From a checkpoint of a small transformer trained on Wikipedia: width 160.
Each number is 200 + 20 x the weight over the matrix's rms, rounded and kept within 0 to 999. Layers, rows and columns count from 0.

# layer 2 MLP up, 640x160, rms 0.155, rows 174-193, columns 0-159
177,202,230,239,203,180,202,218,236,221,232,223,212,200,181,202,190,205,189,168,203,194,194,148,199,221,220,200,204,207,218,181,199,240,236,194,201,201,219,200,187,154,185,217,198,200,211,191,182,201,188,203,249,199,196,226,190,221,255,172,213,210,177,214,207,199,193,218,209,208,230,236,178,208,211,219,188,187,229,199,239,229,176,205,195,178,178,204,222,226,238,190,182,211,180,202,206,202,196,196,215,194,193,229,227,175,220,179,188,187,213,202,155,155,234,205,218,184,191,210,208,214,211,170,195,216,195,165,232,196,192,157,190,198,196,206,190,213,207,199,198,175,192,195,226,195,186,189,213,197,194,195,203,206,200,160,215,230,190,189
221,189,207,210,198,209,169,204,193,203,201,193,189,194,191,198,199,201,223,225,220,218,195,205,180,199,191,184,227,172,214,196,194,212,211,196,194,201,214,210,184,218,203,203,213,198,173,203,189,165,170,218,207,204,222,178,218,197,195,207,208,195,204,212,200,206,202,219,224,177,159,175,206,190,188,215,181,187,188,207,179,191,188,215,181,193,201,221,204,211,191,211,222,235,188,177,217,188,193,225,212,208,190,194,234,184,227,178,174,195,205,178,236,201,216,208,203,178,180,188,193,219,204,172,196,221,186,206,187,204,202,193,192,189,199,218,206,182,212,195,219,203,197,185,177,204,200,193,209,174,218,193,164,224,207,178,182,188,202,214
208,199,223,219,214,197,218,188,218,174,239,197,190,220,217,209,201,203,171,223,189,216,233,218,177,201,215,182,163,178,199,221,224,196,188,183,170,225,189,223,211,234,208,194,190,189,200,201,219,226,188,207,191,233,200,208,234,213,207,221,188,222,222,204,180,159,216,198,166,166,214,218,158,182,260,225,207,164,187,197,237,182,182,196,193,175,204,196,176,191,209,227,194,182,215,199,225,202,207,228,189,180,202,204,205,203,202,175,192,172,173,218,228,164,198,216,192,185,178,217,217,191,196,212,230,208,200,239,199,182,227,191,222,187,210,156,197,187,207,195,208,208,191,191,200,181,207,207,190,185,180,158,183,196,215,209,190,179,180,203
189,177,218,182,186,210,187,216,225,224,198,228,195,200,217,196,231,183,200,194,192,192,214,206,218,186,234,172,214,162,182,192,212,217,203,198,191,194,219,207,242,169,219,184,238,204,229,225,212,200,192,241,197,194,170,168,210,210,210,200,200,225,175,222,206,193,179,230,193,189,245,190,227,200,171,206,181,169,207,177,196,203,232,201,187,202,195,182,226,194,193,194,184,220,172,181,193,196,200,189,202,200,206,204,195,203,186,232,194,182,190,214,203,205,211,189,205,202,220,211,204,183,193,182,225,198,222,204,193,207,188,209,227,208,168,185,170,183,214,186,174,203,184,170,194,206,238,184,222,186,195,199,205,201,234,219,212,214,203,174
226,202,192,189,185,173,228,196,239,186,202,216,220,162,182,227,186,224,182,207,168,194,193,214,187,191,188,182,212,180,225,164,210,199,220,207,224,176,236,236,223,225,196,182,216,195,155,223,200,185,172,240,178,211,191,209,206,184,226,186,203,168,210,175,214,191,220,212,215,224,185,223,196,210,156,170,225,173,244,231,204,191,208,202,168,209,192,184,207,228,192,146,173,211,188,142,211,210,170,192,196,182,194,167,212,192,165,193,255,206,221,194,220,203,184,213,183,197,225,208,212,231,204,225,177,176,208,237,196,179,174,202,195,211,179,194,162,161,209,216,189,171,177,231,255,167,207,192,186,205,209,232,182,166,225,216,228,192,226,201
205,215,189,185,185,222,198,204,165,220,217,200,192,209,211,195,180,197,184,185,203,185,199,202,191,208,176,227,201,203,195,169,227,181,212,210,177,180,155,233,164,194,171,179,198,181,185,224,216,207,196,197,205,170,207,208,206,185,208,206,201,211,201,226,164,176,214,192,198,198,203,183,184,213,203,179,225,170,194,206,170,236,205,231,185,213,231,214,199,231,198,186,161,193,187,196,236,197,217,191,196,217,196,201,196,206,208,197,205,208,203,215,210,212,198,180,205,226,236,227,192,150,180,178,206,203,188,240,208,210,196,190,224,197,219,174,196,179,191,215,204,201,216,194,216,171,218,248,190,177,203,230,204,177,190,143,184,223,233,191
181,213,219,192,227,204,216,182,172,201,179,213,199,243,194,218,205,186,207,202,210,174,212,215,257,210,195,203,192,223,215,177,195,183,187,234,178,202,173,209,226,233,243,223,233,214,196,228,213,203,164,210,181,200,216,229,206,197,218,159,182,195,182,190,173,178,215,180,186,188,188,187,200,173,194,194,170,233,221,195,150,201,204,172,182,190,219,182,241,215,212,184,186,185,149,208,198,180,165,196,210,235,224,193,187,182,165,201,208,213,234,199,190,167,195,186,229,206,212,251,202,187,170,173,187,196,215,203,191,204,219,239,153,204,255,162,198,245,210,225,214,206,182,220,204,201,214,183,210,182,205,155,225,169,223,158,174,160,198,179
185,181,190,197,201,189,198,227,208,199,192,201,180,196,226,192,202,180,194,196,210,183,195,213,209,216,199,207,189,155,208,217,231,159,206,217,216,211,229,188,175,173,176,228,196,206,187,190,172,201,209,190,202,185,177,192,235,206,198,208,181,208,207,219,199,176,183,194,206,204,230,177,191,174,187,196,185,188,198,212,210,199,177,194,213,212,208,204,190,192,223,212,181,207,178,187,234,201,186,203,207,190,205,179,206,189,197,208,225,229,168,195,219,194,205,204,185,203,193,196,206,222,187,214,207,219,199,183,177,226,219,218,185,188,213,221,231,181,200,228,201,225,165,172,204,264,169,197,227,185,189,205,197,179,231,170,187,220,196,184
182,190,211,172,207,182,192,173,189,202,190,216,183,204,187,217,206,233,226,208,173,195,217,226,227,237,203,214,187,218,182,173,198,173,225,185,168,184,229,199,164,217,192,211,184,189,181,206,210,194,221,174,175,213,177,199,196,229,253,156,202,199,200,202,210,200,177,222,215,204,208,201,186,198,231,214,204,193,203,195,203,171,217,223,165,213,201,206,186,231,207,241,171,201,241,170,186,204,207,208,232,216,219,170,190,202,224,201,231,241,195,220,201,220,191,224,232,203,167,227,168,189,204,182,194,201,223,211,220,198,234,189,203,161,193,218,169,198,215,176,210,170,190,198,196,232,169,178,183,180,221,207,180,211,187,207,183,217,201,188
197,205,164,190,193,179,199,210,216,207,208,201,219,235,188,193,213,201,190,220,202,195,189,220,211,200,171,210,209,189,184,164,182,187,202,198,184,179,210,173,217,215,184,207,191,200,203,205,229,218,194,207,188,184,226,158,180,184,225,208,245,222,194,174,190,189,180,196,196,187,213,247,200,207,193,192,207,180,186,219,179,203,191,235,195,201,199,214,203,176,224,231,194,198,165,221,177,225,198,179,187,208,237,192,179,206,212,196,186,194,188,199,197,200,213,213,194,202,197,223,258,219,227,215,150,188,137,221,196,190,189,192,210,207,171,235,178,205,182,197,162,198,169,198,222,213,205,247,169,209,186,174,192,196,215,210,200,199,199,162
221,175,183,179,202,206,202,172,204,225,186,242,207,212,205,218,184,191,217,178,187,209,178,204,224,197,179,215,187,170,219,214,188,194,247,187,164,179,198,155,181,166,205,207,237,207,170,190,234,229,159,198,188,187,220,169,206,195,200,193,209,226,204,165,214,199,182,181,179,182,210,231,199,212,228,197,215,199,184,166,211,218,170,189,185,187,227,191,236,200,220,221,203,218,235,192,231,198,220,213,210,193,188,196,239,201,196,196,189,195,202,229,184,183,194,211,187,207,212,213,209,190,252,185,197,211,184,190,191,221,209,194,195,174,205,228,209,223,204,169,232,238,190,197,197,211,215,204,211,212,230,206,176,163,194,190,206,202,208,196
190,226,192,163,221,177,193,207,225,240,181,188,184,210,173,201,202,179,192,206,224,182,211,201,222,239,160,199,175,179,244,201,142,217,202,182,208,214,215,195,208,211,182,184,210,234,212,193,211,189,213,173,225,190,192,213,176,191,222,181,190,180,211,187,224,195,200,210,193,195,184,179,192,242,194,174,216,151,218,175,192,214,201,200,199,195,210,180,163,196,199,206,218,226,200,191,204,205,197,176,211,164,232,199,202,236,173,202,231,204,199,191,168,203,210,183,191,170,202,215,212,205,211,227,215,177,188,215,211,217,201,184,200,207,199,181,176,205,224,195,192,201,206,189,218,172,181,214,190,200,199,212,232,200,202,203,192,222,194,167
163,179,232,173,220,202,192,189,212,170,245,182,185,174,219,195,195,204,214,197,175,212,174,202,214,201,199,205,199,167,196,192,213,217,169,197,190,198,216,204,174,197,203,195,192,217,216,211,214,187,173,222,226,216,203,213,206,193,172,200,232,210,156,223,187,205,215,185,173,221,209,189,209,193,165,175,196,233,220,191,186,253,196,177,227,160,218,195,153,202,235,204,209,205,186,174,229,213,168,196,224,199,199,214,228,203,180,214,186,231,241,204,219,215,199,169,194,184,190,185,222,208,224,169,178,179,229,211,200,184,192,181,235,194,183,201,215,192,182,166,197,186,181,204,197,197,205,199,176,178,191,174,207,203,183,194,241,167,171,206
197,217,209,211,199,186,230,191,180,211,194,172,196,153,179,236,202,193,203,206,199,167,199,207,193,207,205,172,199,197,234,204,214,199,196,173,187,187,219,184,223,221,193,137,223,226,178,202,221,211,246,211,186,212,205,183,181,197,208,171,239,213,189,184,182,216,220,192,189,203,172,177,247,187,166,204,206,192,203,188,216,181,197,177,228,204,199,249,216,179,175,233,220,191,206,217,154,216,198,202,235,203,175,204,175,189,233,221,189,186,196,164,194,232,215,217,192,204,159,197,202,191,193,203,184,201,215,211,187,171,209,208,196,195,214,216,240,167,156,211,193,210,200,238,236,139,210,191,179,233,212,213,180,234,199,241,194,197,229,213
189,200,162,235,194,182,218,202,246,196,218,228,166,162,203,177,222,167,197,169,201,193,219,227,197,220,262,182,202,186,212,194,215,237,185,174,184,235,164,198,226,207,212,193,215,194,205,193,208,193,200,227,235,210,195,215,193,239,188,227,192,202,212,236,178,174,219,179,201,199,205,195,154,216,205,183,191,154,205,224,181,191,213,207,206,200,178,213,216,202,233,186,181,182,207,217,216,143,188,199,209,219,215,210,171,146,215,157,215,180,222,182,206,224,191,174,167,229,193,190,218,174,203,188,198,213,226,195,198,209,192,192,200,193,180,194,189,222,188,239,224,233,199,198,225,204,198,208,196,218,219,184,195,200,193,178,206,207,205,196
171,185,190,220,209,176,206,219,217,202,193,233,167,184,182,199,185,210,218,209,199,186,226,219,202,188,156,203,207,186,201,212,169,215,196,183,186,206,169,210,194,165,226,200,201,192,172,185,174,238,226,217,174,204,222,220,179,204,197,196,228,211,172,223,182,160,232,201,185,233,231,232,233,169,199,200,188,196,141,220,189,203,241,200,187,237,220,182,194,204,203,225,194,210,200,227,193,205,189,161,182,189,194,215,181,217,181,193,195,178,212,196,209,189,215,224,192,213,201,255,167,164,196,167,220,151,219,201,206,225,216,209,178,223,207,225,158,160,196,185,215,199,183,236,219,201,167,202,233,197,212,201,218,215,202,223,215,231,225,209
189,213,224,215,209,201,233,196,179,228,188,197,221,222,197,198,204,216,197,196,222,208,201,221,205,192,222,207,203,221,193,225,206,168,200,205,169,189,193,204,243,191,210,213,201,228,211,203,173,175,184,192,196,174,229,209,189,194,184,187,237,185,207,216,209,201,186,227,201,173,181,203,190,196,209,220,213,219,219,206,214,187,171,224,228,218,193,198,175,191,198,223,168,196,201,218,183,190,186,185,172,178,193,231,205,203,197,218,189,191,194,213,181,211,236,176,218,194,207,207,196,202,182,167,186,157,237,195,234,179,203,164,189,211,231,202,198,235,191,219,213,179,204,213,165,191,229,207,209,224,188,180,201,183,231,203,180,202,187,182
167,167,211,224,225,179,236,203,220,201,224,204,190,190,198,200,224,206,211,203,161,199,210,230,220,189,202,210,189,189,193,186,161,211,229,186,219,182,190,208,178,185,218,200,187,205,199,207,181,202,190,227,198,212,187,162,205,190,166,196,215,176,183,210,210,185,222,237,211,226,219,186,192,195,198,230,197,210,227,219,202,206,202,240,192,201,196,217,197,161,166,200,217,199,200,203,218,207,202,235,211,180,217,207,193,215,176,221,220,205,213,189,143,236,208,225,200,210,193,211,181,182,189,177,202,200,218,190,194,194,199,175,171,190,187,164,196,196,176,204,181,162,191,204,209,210,214,217,227,210,172,202,190,185,223,190,202,188,178,190
188,188,219,226,156,189,214,199,175,207,195,178,231,186,196,182,219,182,225,185,219,194,171,179,194,189,236,211,188,206,204,192,195,196,236,236,209,224,213,208,207,206,203,186,215,189,186,222,208,204,204,203,222,227,204,190,211,232,186,195,232,201,226,184,199,197,247,193,244,176,226,203,211,233,224,144,191,207,203,197,188,240,196,195,238,188,202,208,207,191,162,185,188,194,190,186,215,202,190,206,232,199,201,182,222,211,205,203,205,196,176,190,218,195,165,216,206,192,229,229,177,230,206,202,215,163,215,227,193,191,206,220,222,193,215,185,197,184,217,159,209,181,175,217,239,197,224,216,201,209,170,146,197,218,173,155,182,148,199,198
185,227,250,202,197,187,166,256,182,211,199,223,200,195,207,216,172,178,196,162,233,219,202,205,210,224,202,203,216,225,183,221,208,183,228,214,207,227,221,215,184,186,200,225,239,199,212,164,206,197,211,228,198,210,207,194,215,217,216,178,203,191,187,223,194,186,202,202,213,218,202,200,228,174,230,198,197,182,208,220,225,156,177,191,181,196,198,215,188,169,220,159,211,166,183,192,209,203,230,211,215,207,189,198,193,226,164,206,234,238,209,186,194,219,187,205,198,185,159,198,206,175,229,182,199,216,190,203,184,195,196,204,192,180,218,182,180,233,205,193,190,225,205,216,218,163,218,222,195,171,214,162,209,205,167,193,189,215,190,198